From a checkpoint of a small transformer trained on Wikipedia.
Training: a variant of Muon for these matrices, 88M tokens, 10743 steps.
Each number is 128 + 32 x the weight over its row's rms, rounded and kept within 0 to 255. Layers, rows and columns count from 0. Numbers have three digits each. The size before them is the row's rms in percent of the matrix's.

# layer 10 attention key, 96x96, rms 0.15, rows 40-80, columns 0-95
073:160119114093119131142202091144175097097142175143111139140158143114167142125098089124143066089158126092148145110113126129124051037182131158129188127146093179123133142117143134134073133119142099105173136156110128157177115103143119106172108177099123105163147171078095091049114107075144085160
088:128156100163161109106098122156130144152202126185163125128183133081090118110051175172118097094068115097134203129142148088135082135182095103120119171135121128141161159190139097135121099116083125124116124127095139113142102079178154114157161124121072126133135058151088162083101162086105090153
098:096081073161090098078166148082136100151151104149123165147121136113155089190148093096097151124125153123122105139123122148064100130149146117114172111128152145096161087135191137165157144081123056171110100109123117150063197102096132157098084172166166136134181069126173134148123172081095160137
124:096109147108106198126109128058113110113109126108105100164182190108126088080131157143170103137122082105108186118112104132185110105111112052124093155130124121170084160139076119117087167118102153090150156183127152129171146161093151132146103118079158081129089175137117192143116115177189165151
114:058175157088137162132107145119086087126142116112149133126116165171139117163107147125097138190079118078103146124070074142200205152135123117073158104100084104146128140125108109115118122121120136084176158101147128137168163167095154104159173104063177073183105175148139149161124110164164131101
140:122179171069128210104138162109089126117047124104096123111141158134157110123101154076133102165126117155121135106113159104166125120115111136076156099132103127205091148074092139125078119136124145082209138109132151125203134167110135135110140141083192105161077145142082150179128137182114108138
084:126130134076108118123127107096163135156172087206137077160170182160122153081092104151055144159144160151073125131150165148097138103094164147134151187102102143122143171114081141120163159084054136106093113149176143114087142074145142129127116087125136124123174169097113170109132093095101208128
095:127102115130092107151157156101161143163127171165120129142135163079137109165097122098047165155153130120127098129128153210104154107157186073129179118147085138114136107100077067146210088136109131162086120124123075115166125064179137185148109136127106125111114174111139136129141121192146121060
104:125141062088093116150164165103104067185131132120170107108107106202125122099162153180139092113165161222080138146100120089137107126124123118079086126121140093168141103147105118082151151190118082173069124122144123148132130110112114135179102092143175143188109157091137121153143099076152111175
089:145170115123158145103112124201104124150127143171172082142117154131160101127135062167149164125155136104185134104089152140103108084181162080103085139112156168119091132079164067087092116108173086110161154155125155176136164096129137161168127111134100138110164091090079086065186131100086087103
095:138109107084157121061135121175155142144140154166141151133125069086146114118095058088110173140179091117141125139102127147074132118114101132128157099078132082177154091099153116182115077099132076172092180061150165103139068106161147103133160139125195184186143143130145180110114104109135140112
094:130130079138112129139084141094076117144084151151162138097121175088137058106143090184140185156113172081154123137123163147175099182119113139177186130123199156110125070143076136117069106107198101133113105101157083145125177140150130103101095173143118144126116168121124181113102102124105182090
089:155128129120177152133204125175193085142077200159158158090179155108134082154094176104083137071150123115106143143159122097142130136127145153165143083082113108107110081077131137119113129127121098113114190115106109126194134123071153065129127093103092132161143150137070116103123151080097068140
093:064146098126111134090162117118106125192121097125118133135105137112126108092087148098104145163110099120129138144110148139161166138152127065123069080105164142155166096120146150152137135089140121100184158165135124098150127190062123102133135070068040078170192122187137146154091156131126182180
092:112175193116090142134240158158083106114120110141125163160167099103164138095169112144138152137099126120129135128164155203120096142135148113154101138119158112145150109155122086116129151147177071109120134123103193120180130106107104089142036148101141121082148119072077131168113136084064152140
100:116133091174129188125148148143176163123096144161055165166128142151134120141180187146160148136194131113163133128145162156140122145110098100186087107070078142103209090124127101102106067121095115131069071057122158152138161116096097113132120115127129109108152096092072086161110154149156121114
091:099116168125086101145107137079154132168095088127138120093151114085161070088187148153177126053131107108156145116111148117171125129164144110104096142167092146212140108143143165172169145088151172151172155100145113122104109134141145146129127057079116136060106124154137162136177060082177117102
089:119123101115112120151168141150121090114108153137179136161135083097192126094120066132178133087100153136143110104161049110109113160188064077106147083106111136136136128140114113119148083164108138123105086067160164100104120127171094141118103167187076082173130103216169116149134167104163157130
092:162125158115141170093117130124117146136068151153104130147145110155142086116160127137109051149137143134139098118130059155160145117079157098125121138078130115081030093170162157148186170145139093175097131154133175165035140172100132177110118101137173104160117112069122174170147121128109107107
090:140114130133141099119126148108129112108125137163148073173147134111100198157118135148137131092076098069147132118103099146092079077110145202119123093143157158159181110135085216087146180167145148106176171119126123105124186133073088223123118113126107113135062140083141132153138099094153117120
091:066158164178082148111151082169154117090152128111179064119134121068127111150148126157158112118073139107034175174107097076062124099125151103125120179136162126132100131112150155139144118153070129168085153171164084180124106149138097096153163163132086131155095135159131121129099129160141156079
096:080137111123092098138096106120153140191107079086138069120102146152096141115144151192161176118114161190069130116121145141111167146145153140133179163123138121139143131152110163155181079137094134134087158192107163122154089089161123158083146190088156157124102095116127073084121198093148065108
095:161135143113086148114131121150146050163096082141133166136099096126126121098122102121118137127117174114145111184139180134160178133063119155171148159109111217131140097072197144136140098146140162091178113119084087155105090099092124145108123086150152120102170124113153064115185088131042108136
091:151111166129158153116128200162131173082098142097167105108061172067149131148063141107117097097106111156129101167097205121100187072139117109131107129081161162122155149193138137157179115126183091077093123143106135159125154064102098119105117083144150112130157167122094079120127121086149130133
071:116127102146120167071134206162112117083143133156178147095179199120108156119072151104105138221111072191095138166119099161039164135065089150123122129138096134121138151107117128132135125093139172083116119153113146147100179118186123119090119100127094125091132172126092113136116130136170111105
084:118171121197115190102130148187129098107145131075193146142120139164072123136136142155104114148155118124090129181077185114108120115101114127158215081121142055115133082125122156086145131102125129038076136104133089143174150127135123114162111111069113148101120131105155130153132127176198141120
093:121148184121121088136153156128130079181178101085147121150103071137118099124062075173102133172064120114143077145167077135106132083105159177131144143127132124142104115121140117147182175097120086157125139155171126118151081174183074138127128160177163136112042168163117094080099143099127139134
091:212214091133165097126120152155084093143149139114184134085094136143086119125098083156095168135114160121074089143118065152144125120132118083145141102113163132130118185154157106152155176138192097162142134150126138156089143154117107118098109138155137092141108119165058061107154165134150089059
101:131158127128097126099139139186134120138144150194068109178122059142163161087193142147156160119145119168101125182167096068168098105097138160124102172150120076087173111050106135119162154122110129109104122096120144118099104138119171135138177135143200114132143086120127168185125059136147104081
110:173162095131112078081177152174143095115126179131094163145146120128128182131193082173136129112136122132133100152127124124149128113099090093172090147126132069087212143060177132109129159131081127144120140108146174118059169099130140180105153144159141121135167117126085082176114097080120076078
106:153176130158097151107082060155125047103167207125125089122135173153144178111138117189141135126177142134167128150188153159133079152144155146161138126135142082070114127142128109104158139129199140137121061115145092148117169065101091158154120123145139122129115123083110048121144109156101081145
096:117161078138120140147138173098155136128152138143187086141096077155099131173171132189072148163119091117140182153123112143062116170119075164155082096108121157117178118168157177129128125114140112114135088162096093155145157194079090146138145122125077159190106087094116138153129064124094080164
081:141147043195063130179118151078088158132065158113157142106145113134150167147141116116171156164157134159099185102097207116085106129139086177112155118118160123169109158134156113115164106081091120095138122132094104195139144160108139097155102126117117075112123140075135143170139173141087087090
092:111111153090176107195108113122158179110076096146071118175164137075154145082126130099157147050121135143177145087132171099121085127150125118107116133126083151156121140079122140170139073172101147111133088133124088114120101068092162129195162157162091109181192104125162172092113142112106124164
095:080082160157139107123141100147132150160126107126123095102125112095198153109203165137097107083091126058177145127137153119119065148113110100142103149140094107107165096130124126182108088153109170166169154152171090085127131090064185099172152176159141176151165134058153136142111086111117175129
080:133107137122101123217103103147078135148123118114087087157124070182126161075148136136179151165141160172164153098111104080088130138138139126073067134152142053086140057169129167162108145164125169168116137131132096160142081090129158107180132100134135061135183124132134129164138155135147110173
119:113161108198113110166145121155109120112146156103167135101126116143116152154140032224130131121133117083125125119124054192087118122103142104130127097140143087113132167136149131106163199194156131167171130144162133075114155139165098140117057149156164110135098087110079101109119091101103162085
136:126146131118165100196084128132128152106123082135071117135123202109188126116131122062166124128153139112177152103116135136164108175164085096042127115157078159194111135132140125123076066110151141117114119137095137151116148097087131064138084149119104147180133117107074150160131195183116122163
096:147132114130092140165168095168096095101124136144154131171099137131064104161130131065172142149145163078130156209129221147097125128136143137198093164140153092122134099078105104109133128093106117150050127162118128151093137159078154055115153161099135091176104122162120100089130089118110089107
091:118113139078128111088145159118111119128079110160046143081101137160118103135134130133115134103192186127135134171118142139165098102185192130074117150085121137149180115122162102100101166131142140128110141182099157185151156097098080168108190166086145081124110091091130155146086160103170049105
099:121131169126180118146150179084113127183132122047116097100089154145148120137147123122134109169081145126119148140123100133086063180111082087156122132175111104124127173140100208133139143195155127169094109102136084124084196155099087171129095172173081087127133154118120079179118155121124096164
# layer 10 attention query, 96x96, rms 0.142, rows 41-80, columns 0-95
068:148174119129091117161120198173072150144137097187122126140112101196104120096144146122105121117081157137131089112160115121054126154088141148080155077198144115044137114092126184098164159133133133105066104136063149097148084123093162122135135156189162148126106117103178112133164123091136127143
096:119125182155112163144118126103129137113033122046136125152102087116153036153149090140155148122216124075183093143117124140118150124135110095168088143132125056153122163133113145182146125175139107117165173126122125118106135142138136168170087139170143065130111141086097111202121110133116132106
083:126148157155119146104122135112134123103180152149080127100130058137108116119120063181133091200176174117148141109141139117073150139123069100089160126083113078055139148122151121199125078141153123140131127129165103150169130179126088127118105066080182171181118129154165106153135184117086157140
108:128130187160140218112131129137114129152102103138127132127110103111173150121110133069120136140163151172143135093089169100147062194159108139127112102106121092143140088137083127186187105153093129088089126056132140167070100132088085156093106093150166120164118081142070137174129123111072115180
087:157152123128134081117210156146103091125172128130172157128168093174138100150115125113108154151123124139154082127101064181132120096076106092130145098170148123142113140159137110105141192145167096159122118146065098108143098116103095188088077107165130152027058173135146088150140153117143168112
088:060123090134140196066158049048121129106132139112131104154144127129142095110129092125075106136187174169111116181122152154121077140179127156111081148082141118131112183145164141124131129197150103086081134071130113136121109165158144170135186128119164113143134103160106171096100081123147138095
099:099083105129117090074112117179139173155103136103080111083128194118152077084103088121163084155158143157105115085084087132124116128110151124152152166099152080159118104149112130067121072141164113113117151191164141146154167093165153187169151101118118150199146100143098177125155153180103093168
092:108138136079081160108137127107169153103177202148127135086133145126208188178124103108146096097070154129145136119160100143112149111113075105098053098113121123124158106087138165182093143150155088147135118101108141062147150154063098158112099092124131182172180145129129198120142155107114155117
098:099110073131150155182071176113173192137111160064077093135107122124150125198133151123158069114098104080126110182130153204134163116146113098144115159155137141182116104174103138128139133161062083123175075115119167122101079092126174083142151149116084093149119128104132108124138124177144101113
100:081101162130146139137107143214087159159144133121110200124166139177085186140144077069085146091124065188107125124155113161108060141154099123120117137071123139123104161100165091102120115156132108101083129093146128139079166106120164082135144205092133080149154114116120128136109107150105187144
093:158116113098148087171171124127133154125116095116150097135172123135105050160106119116136073132118141068123128104119085138143150124108198086116139129137118170208199152076131128105072147174123056149131093154078103104091130121097149118087092177106176104149158131108121095144088117171171193110
092:123109109161140075087144145169163156175160139139105112138066211106093091194098190100117159117132109155110131151120164125106112097150155166149091138152106170118164200045150096160146105134082090076102141123164085144143059128096157106167119129127103153136149127108135139118123151089084120183
101:148166130115105131064160118155147147119148095137139102157112036111127087120125136160143163091130127173085177085082158093175117158108124139155185069102159160112142061141120145105155153163158129133065104129116125156152138059161105120154141149163117115089180142131164152131036125090188134127
104:122158125102120072126096185109124116115103148115134122164148164155167080142143174146089157053136112119201121083102149142079202158155106116051041155165089144120135127144095127107083140179084153115145122131092131132144168186097128133155131169164094109139152187111125149105111105150128090166
106:222107081074171161150144107157113155112153112105126107135113113104104138125115136189140123095146092143129169152090081105130163106147151093168067157112075116126120174141130136121122157141096117084193138127108073130128156100130095240142126110165140075146144178097100095122092117108058143141
097:114143122145178105141153113150164170121120035141134167088061088104101149129137132144129136122094136196100172149101072096137104143098107173086117078147150155052087099147112139134071093120220150138198086166148103173138143197148135127108113110122139113135139119138136120148125138158145150086
107:156190099112142114120113100158070152132145112169165122156200068127155104095162103043173104146124077155127152144141099123136141102128147095079064110160133132123131107125104154086140070111100130055073092121158155102157143156103142084135148119124073140160119131123144155119187126086199144173
096:135155106158139145168116159141157186115113166109214117147134089177105087191134070175105121180178127135135112132127101207048130138128138145121092095094115097131136098118159102154050155109122123096114120063112117131124100141147136148150042103116193158121096138108120127090156160104117114106
098:105170108182070147126163134081147091119143123173094149139150128143151088142103146140166099160147109151043122112140113159157137103104041158103140147136139067114149142093108096122148150130109140128146120172140164220079170184107105072097084131141176178112156139127079117134134160151084077146
095:161132115106093110070136136119050099173132206159154108118110135092120169103114172118183116095204135086106122090156156139026116119106127163142146080109121115094152166147145135186158154110172136132166079139144142092127140133085121084112143095063087116186114106151142135098127134133158100151
095:121156122100136077081089043126144116130138214139107163098062120104207170136153091111115110136127142122129126115147132098170086082141125138075201148080103170155098133172133140132143108153157119183140096095144121148125141141122166142132138055163132100127100152127162071093154157093089172163
101:111111165130150157110197100120180156162060098108148132140107126081117087151140124115134130083166103078118136152123129156101158098149163140175110141155115170166087106140075183139106075165140120125150161165087115121115148095108163116174125157089093171081100159062067143193116079136083104179
094:111118204104199121093120119046135116113129160132150119156113207156131123147118149132144080134123140192153144181111113133117164095087120149103111173126131161092089108138141135107118149159114082123167085116065139137104130038153146105159157149168108170150147079059053107124130104125136096135
084:130155090115200137125125104073105140162093121101138131135082159044111132155090176113116124124109110104131151116107144106134151093190185078105101114124235084096129151132106120154141139149100189159161151175153150131158123160053131118124138125132105065193151142134124092088166094107135093140
083:145102168163148169137100158100129124206124147169057133132130178081103208123067143145089127103151114145152129105093115084153057096133142094087107167130131144098108134125099093139095171052114163141165140098110107112084154126149145165145138124096124106197225108125113135122146124135092102117
081:106074114089138127126122123155145094129116184104141128081145098119139149139197095141109130106155209147146139116133126136108133100119149077157144127065116086146093078178181188181127170136092068192093129126113168099182143152106109119084118088124158169148169136079173144160160075156128134077
083:067086117138104109166148060120112107137139139040157094137156088144108075133166062209188139092153109107145115149148122129110128098125157088141152155086143110118131114133133168113160131124160119213127141137146131157108175182178113117168125119087122094164154081079180143118150107084173115136
104:119123146178116141157209127120130158107086057162177128134093166138142142127023150078128121139122106138132068132120137149094103140104107124104084120141105137143146098070094150115117082159192136056140177162117122101166120142112130141099122110075176163136138142117098130171150192191097100153
108:138115098157140095103150103096138110099104145071131117159095136125086113129185104232147135116110154048122125149116098117104164148113151160161164160086157107090186114195179137165109157112161124181104151138089095089104141090165161130128137154169096110135113124170164127089158095085189136073
124:125140103121144175096088148080135106175117163089101082090151190131129158128108142167143113164155112115164090213164139132069129140099117142170114155163134132149160193143078128150142174129154040171095116148085112130146102078158094161120059154131115171100158121074102119127163116096092103143
095:176146114123112137120124119070115174101137128149165127102141104105158082122118132210171106088137116109076157095111080123067146169116146170084123138081110169086128092144178144170117131137197128139141094195097087127111153113121078171117091110192122173167079106143093162106110168132077105164
089:131139138107122134100123129130149123082108145140081208103116172167143175125081133104086142118090079082091155110106087105219139133098110152128178105082067135158152091128117081078116139147151090116155112068099129147085167133152128084165097162148145154109109213164131106130166087087132165108
114:133133138178113130129072190138128121117103082081119158118103129090117124194133134135059162162095102071116113127101145126143119154158128127190156079147120164127198089151097092061074121119112127132087156097131087091108146111136097121156140214167124119119121190168163116126162132197150160095
111:145108088106143107162140130163109160135142113130161149127127137103130179138134209117109131130091144098109149077118198108127159195097121186121203096116094158169173101151044128139087108134141124145097198098145149082147094080184124078122200122085075139148135147117110124139136108159100113101
108:182117072116152130118083104182119106115149204166199133065147136107101129104161167213115118145137118110112165143115107173132123118107152106175161152093093131146117111163160066115099143122146135116097161090147173059182128149134160134094124096075119106095072128149183130086166099132158111113
088:125114090165154113170079110102156117139158167125177145061164158101084119090124111191110140156144077076077169176112091181145148115148148106167131195132097154088123109130149095096105175119125103158186198163138149090131098139117085063159107133082113113119103138098151152127155073149128117090
090:164176042146166178129129110123098165162166084095152153099143145154082081182098103166107102133099127133082132180148124135129153122095153121106141067116112085149150158158176134172126102125109123207077142177094118155154124116108129152109095127072061168117128108169103138137116123089192116085
101:137119141134129106117133142182074123142092134116159146136164143093125110175127185166172127058121105138119116157147063116137153141146158170126156174148131122179043090163076107044095141104152132134142084118051124177099110109150150165101109120151156106100130090166136086041147100113134106138
100:138135141080078127103144119140100128143139126110134133183094178169128119177117190138130050105141116110153089104116137082140181033112178082135036108111117165167131147143138165099125108131108141135148185112091158150172128117061139111153123109166060101154097119107129130160157112103105103178
104:092084151118082165104159102085212134097056096133094091156120126160181089072154120114170109103114097138147150123150187135072126132132119111073131110076131130093127133125154147093091123197213152179185158154110124137128155135128118172178126149116171135095133143111129152092174102155133123091
# layer 10 attention value, 96x96, rms 0.187, rows 32-63, columns 0-95
098:135129175135193100060124154177125187111065157114095168123171102119168090093123127191168108187150120125116073152154142135116175152144086135180180115142116129141144055123107110076107121149086151136163112082117120157101147102117160136188129113097157184092112106179081146112092157114138135109
097:171180110098110184123077086216063160135169097128165119105093083101121190080138095088180158070131105120141133101121122175107068133092110091125129134157102052122155145112087121121167122131118106177133104155131136115152117152139188090130142152121170137117155096118178099174121125125171137094
095:102195130123192168117152107108107152112075151184090133145120138150107139131077121091145148103137102135151140070131181135104157154156142103117143173170094146100078165054121114188116130125090117222108127172151123171088150101166117156114131133174096048090140140108095100101096145140114085137
097:092090151142160113161130178108040094124126120161142090090221138126090087138160162179109114078143116145125090171118086117172143126113132084121107098103071157108127139134087145128082174085042145095117124188144185094127133111188112153179154122114092111127128126128149148159123106160140151150
093:097084111121106130141151108118095159118165171139157172167165119156114120153146131103099180126074181128116131085042138073128153181117123168162079091189161165129166099103158093111135095191078179145149133159130164093104150122087124145145109158113083123118078110095158106202128115169104114091
092:158141146128171122127082106106125092176120177130128111073116144181038070140158102113122069161093152123099104062131169072147143130122144066150144171121121135142108140108092163124160150189149146178149168108101154061159182130180136130107122097113154143078170150169136120082145097095132152135
095:147109115162187118086194212143132146082125084094193138109068185105103121148137150103084123138081084134082112140069137125112169141123156131104142151144074134152084134100125118169105113188114141175109058137142131127095105196140121142093139177125145106092092161074147120132129114080154147106
099:117189113206146160116055160175146143094113179125123142117126090140133138131101155112100159147107143159146173088161145119101125132081050095176046118130138119161052105155154133159110144126137143131131138160080067106120142125113129132052159102186144136166163124120158104162110123078083146103
100:117115104149143117137149134104140163105135056070118090119124121101170132153171122116115188205156151173079091122103087126161149124116200127143104111143064136109120145143124153097113099062116115131112139117177107152163140088179119097110109125128129120147190171097135199163102179165134039094
083:127179141105125114180157130095173104121139120097167112132161086130079076178056115083118120129087144120123151145150161156131183159051138142134118144058152097118156135147131114149087126133075154127162114139143070089114140153164134096172142094117129163101085151174163164112105109134124150014
096:173109109157080130127112189106116117141086149130124176136176109201121112119110101113158112097127126131130130106099060096127172190126122116146161148132090122109072128136121117140149135159141132092176062146159087111082143096197109148103139169079160123104177069144139153187085144055179175144
100:097186094149137107078122147132101125157116175182092156115146211108090155100090144087082185112140149125125154153106114145043057106154126148152165138082116155117141076092115113129150098175154134161137102207145118117166192093123094101153125132135143165158138089128134109129140104166126089069
100:149148106171059157159103110133167135084139156094108117164179125142123096100145208119121136094160106066189127133131113118146123080141148067115057164072101113120112156080126169110172121145148205154115057157151146130135102209111147164135096076133146140101153099123095106115101132128112109119
094:133090137105128139131150198157148146159134083140138066098096126127163106138094099150172134181166097172204154132150128094076161123087148125159133162169042104150150142143162181111167132106087110108125145070126063060134130135082107146202129155114109130104080106126144086136127132114099092160
108:157140140091183131177089096102144127127090153073147123129182159077155139091078107164109175178194119119188146126149142105108142170139174169150080136059131065094123121195115149130127122150117105103079116137100137078090115158158145085152115110095120158099105162067152123112129151100119133196
098:150117158070184148127108157108154085153164130148133139105158031112122088076174151183042117161107123109109099064121171181107153131168125138155118186109061132135127124123143137091098128122201129154113101125112137135133085137106108157072116144134090152118084129128119168142173137118197140147
109:155188104141155086106080170133137141118100151146169163109131161156052120187114132076108148101173080084116232127100125109093125123148048145159086110135128119110119168091155150091135127066120104121148129117149161160121156167064166060109153116122140161147107139153104143165143095135115093106
107:104162132146140143145166101138100087101130175114137148105081130090200139183100068176103109096115167086118128128100137144098125203145102048094174145216115126156114120093106149105112097133133145066153103132105086155158109103129107152103119135168111171150163138158134144141217098124152077121
094:178150155114114132094168137059153142167159121166111147105169136125201098097105157106098107086117182161091122119100061099115133059143150137077121134148100119121113133134107145134105153121110114138091163083092113094137125182097168166139076109128160183136123188114157158150213085147082097082
101:071125126109123147127131068092119079133168108136090174114103135103147087138099151130177106146143128166172151118062164090115103091123115124115063132153187105181145106144115148119115208123056068118172116170155078160155127112147170115139174161106111174093131139072153129146151121120115184187
099:126120069171112147208140154125115147139156135079090095063129156126177097148116142142138112111165129072123088193171047106105093147111116083175124095148121150166138108150143152106110102132136084116168075134171145168140077098087157112102111106147101110141095129153116121182157211179154125114
102:121110136117161142134121108112198129138084115110069146163164105110105088101095089177158100160151142181118143132147135178135122043117166125099143148147145094181093145077102180104090098153144110103123121079141182106160089130132107129146102144170101099099082125195115133147185106204166072160
101:113071140178108118125148135152094111081130177129090105109174115169068141147191088125192144114100168139145158122155107092118106139140108140084139125129094105080154125030145179096108074147141083119107160136169056140112151144087138154064123162184120144140069140181120147140095141141149128145
099:140140175170190112110151092095107110158081150147137129117077157121109155108079090103140169177132137106143068095119134111171114130124127111195086184126134069169133132147177144148195109124122128118134146178141141064119147114076088075196126156116151123162134082141090127151052109127066117141
093:138151225147088116108134174163120122198102143124104114187147162081088112166129123084131194105131154104121150144078157117148113084103137161137047174116141120126151166093117064137101110111143122134129072135138145183149122091122176144107160101132100080107189126137098080140141119056116143114
102:101152099096167106133163086139127111149162095112195128134166094145158110173106087159129159172080161142155131099128084093193163110159132128113152126090072161152056113118169117159081155085119139158170133112132136134082114150103107168151188142097098074088083124093142109066173190106129124166
099:108125130117078127201077169135098110107128090160167165132132086145135101152158090176102174174140072128175123125132160123097187169098100130129086114120144152131116097146065056145129124122133105130081128124159118148167103082158073110151116149157218068088112186143144083126170151102120124126
106:172205128138110159140146118157104115057114149150109148120141135226132068125101120107081064079087186124138130171093094167087109129129079130157146147172149083090093136120130128178116173168145091080125192156116169157185114128126163124147156154149132100083143145107138102125099120124136094153
091:114131053104144132158093144134070132166096155120109151118131160155133109095161150094144144098153170130001129136065134119151158110130185171091195143081132145173170109171110148155120143070106104145132117154140108144104094159110102119157149146145111170152138124105095169147146141113197064107
103:114135125120089149083130139133089160140105124149167117081146147137145129081124074097158117150134106128149078078176117200208080186115111140163091160111174159073137144053122103120122129135172104163099177135146214082101149176137169116109118124128164155088152111166066128118137126096126110149
096:137130109078177110092088169110088195134131121096123155102126091111153130132145108083056175146101179183103148175150150104139155158073137145142092155110103082091118105103195119122212180139102149116141091102158105121074131134164117098168127135164168143083121135156129113127149084189095162158
097:107181184112082157105155203101095083110151136091103111127068125163148189135103180137162111137059121129139181146093087160052117137132185122140126117174107098140114169160155113115131137196131096113152133127136156109142120145147060065100142114111165132107079109165153095107125192105144116116
# layer 10 attention output (transposed), 96x96, rms 0.31, rows 32-63, columns 0-95
109:161125112095130058096136103146134183124129107148121129132217145127161142116126157123117110111118166162106134167106184150162152148098167139165134143095089137168139041157197126137129144113072116155130086141087128125084085076122143130114079145116072195112128148143174083079163091093163077143
102:171161118141091116120164101102108180097204096143164132169075105126132115090127151050098065146157169144148151108075150076128138160113065098144206109150126114105151141080097139107100114114145128141071117117133148150168094132143145127096170130132096085180103110158175140166162113102122185176
101:055096206105084130149163149098130141157130160144124141150159121129138141097110134104078112188104137097081100112175116112109137167114105110146124152106128154172133214148070162055159136159148098099142068159076150131140149071145097168150159097116068161143141147106080140182079130130118155116
104:136117124152093170128137134158092114093136127061122156106194105126118100143076152143192137118166146122106044119095125166168177127098124143114129113145118139124144124131174137113177121132048146116204050078161152165084124074187152109132129129118084107120142092135114100127125181172092181115
095:153146167149136185075132166095110099133185141150152159130145106169078135102103126140149122106148082139102084147143071097104057092075171102102138169140165152109120135144167128116113128161140128139098154142123132151106079125187105052182217103074078169148056116108144143147137109136147126151
102:097150126118114107195161082200145157103120163092122109113169070137167141102139124105142108169169122157075132112136097140197091098120088126145132158132063068174092116145138156107109187151146116080129116070157145077136073109116143118094163143083141171097148176121137138165111112128082196153
105:089174133100171127108081125101172144163123158107171129169123132061119133105148131091156080097125102137110149140168138102130166080133174137160097152141123160156101190083158172123157071081108127186106108145118175117080111092170093120097165151059096087130146126106094075214114120166141142145
104:089153177185094061168105114143100156112121163180161119123150059156065112104124070092106088163142112128178181115205148177120124074146106165151115113144148141120145156155110131140160174163157144101075072118142161129092135112109074129102085135137139114137095147118130137116168103048149141131
106:120054130171163160102117136175205123153088071096116191060052165101150193122112118164098127123134117146182095164119127144099156113143117117166080147111116121148166131111110140143134076121160162141144080155120114175135133054160115126148111153150080114107152097067164114170148144133107093123
091:141085148121094105145074100082134178091194162083142126151192134134079096084136152133159124149156127116091147137177090163094070121149170120143137140128091196130129087112161171147075111086165091141128126082183147165051151137116165085150126133093187088122134098179137145109155120146104139111
106:156183135145093111125126094123127055110145108125138087088217113130128108109118123105156138154127121176164144168125081095132166186158116138062106162122090165116103107119156157133200109094099125151124096128108108067115072115085154158117100144078107150142168120178142149240128128103142153125
102:143128152112118058085191137106136152111175138202142151158125058124151055089112177127133128134138132142106171133076105137093130143121114143104075124186133155093073163126109155143065093099103173113108172161147096170132135164127095116117132158133118190168167183077098146120069123123099158119
106:091110145105115062144171128157101140131152115145088079067167124123116143114142099112118075114161126120164147087088081190139169089094185137135109203104175135046124139111104173149119110176151140114168116125106123116138142107118123180116100134171153104204089105139132147191157099171074152108
095:130063140087178158160071142159137117165045116109114100146125176126134177186087153092178166130137127109156078151162109118130174112110143121192099104172131107145106123132081131153146112073147162103096149130090151138108111091070104097110139105158143170165134100131136113084147132049180159176
119:204116120109169130169074121137141131099130129114115076075101163120122117201122089124135129147155123175085114154156083147145129132147154125188131080122134162082119063160141174153139087162147085103155098179078118159093151119147081164107072153112208130146108087104128087140168153064122141141
104:096084131139154172207154124190150192152136128114084136139140153140104079138129123168119093124095126121144188060146117105151146141179185138132144137078115073165098136124166130130093150141103090159153146100137030121129053106121090182107093097085100104115166136149139107173115118105132117166
111:137172139145180088113161130137185200104122117146147099181115068168135131093178061133121107090142080139105168120124095182116121145149128137118091095099160153072112126032076107100191152149082137125110121103140169137131175106128140072140178124156118175142140117109133145088138113076119142169
115:078160149132066167187141095131134114209108124139108226191136090124139113110148125084090108093172113136093119144168137107087149197136136122058132087149150065120145113106130162145105099099131113166131062135143084104182152151084131165147126122129127132070129140143180131082118139108142135146
089:161119119174109184111168124059175180106024121136085171132108102133099147077106131159150091103171128130168105146141141127158152072126093120141132145101121133094081165111144175139066093129124163185169177176096129120097104138113173099173092087119156166119087136118159143114119150118085113165
108:071162135121111158135131058143101093103124152128062113122095128155158109176104118132177118111127068167103113228156115107118124160146087136145146126138176187100173139152123095088068150127118137153142113115122180121122101143157148129121119047167126114110066158122131081103125150104196179177
104:169105116097080133110105144145101120147092166129064159126098101091119120171134134125124100094164141102226160169102145115115130182103181151118119120148140182112138133139153102182162106099134146145142096110141035119161145084115188134162122121126160056183161133063139105104167075099114098146
107:172109111110094232150146140122141169122072146135128128104116122126194189117117110167152113156132153073088134080112129141087158108133204080180096121075154090176156089141115124124065133132126120120150171149136084126130134097149151168101128076197138117088168135141162107116070096101118105119
107:132049074107110134134139114138153084179174168171204121115148095138136090097094113125117114149153100138128137108115135134146149116185138183088120152065135123126118138101072146104182102114113123125163139127185061107087090139160152093168185112216119152093161161145144150089100154098097132087
106:147111167131155050160176099122112118100149101149145120071110136139178158207137128134162109099134110126078121129145082100113096083087166113126149104215114143171131167150169165125133109137145115102086147145144114083084133095085062068106146163151086175150153120101143144145157174107093110191
096:107110115085143083112079168155059121118146162117174196136093113175134153109134145194130111097117069161123156123128127173155104143085153118152076168147135147105090113102041118128118167162079160088074110146140160106133135175154155131096122076126085066142115177136141140159097154181153158146
107:097132166124186095106095154122163146142103211077085130135124165111101129156119084184135150217139113094138110158157102126117146142115117078134149104065143104158090150168165124091158110080119074138159118125093122138102098066147137130127128106089112125141159110172073138136178171158164185064
100:110146088131117162115044184155153121164144132130109121188180150164092100119113082093122143163088147146194081161199045130139102128134154103123107095146071111128142121148084094114126102088171123123085106102098174174131106124166157178109103159104138061104140169152157151110141133115149125173
113:096112170126050099098121121095155113100101152146130099165180067147162144101151086076136107114116194107119106092166127101090096150111092148090157068091099109146083133124112142129127156146110137119155113152129125156116157168159185125161174127152156109165053202199161129170090135112117181137
095:143164098169164083072189121138119114168095115129154103144181098131177070153105130191141111104145103090145111152109189092070176189160108069090087104092157162115119080136117181155108108186177111159175139098074147142123137134097083101185154119158099093148131117111130130140115103138122116122
116:179115135106148105142175127087130153114210083144108102107157061152160167098120123098099143147159146158162154088134098120212088074130084086144124054128096101143146078111132121102149165162100081161090157191151114168138122131155127112146165137141104126128124111156072196128140139129063117102
095:195153191128118100117101114178181145152094130121153100103227167135148107072117152147128108107150107161118114114124115066158124104165157067178125140133121122135156132077126125105146136075130114098100132126108162133072138142164160101109105130062134140097100120060163096100230122126143163147
096:085137124131119189158087144042122094089135145107113104129092125159161139145198114138139111124160107129110125133113138118075109149132112075185099198133087092141144162109099108173166135069106163146105122156128106137041139174096105150124187216098135106160156155136110103122099108123145181164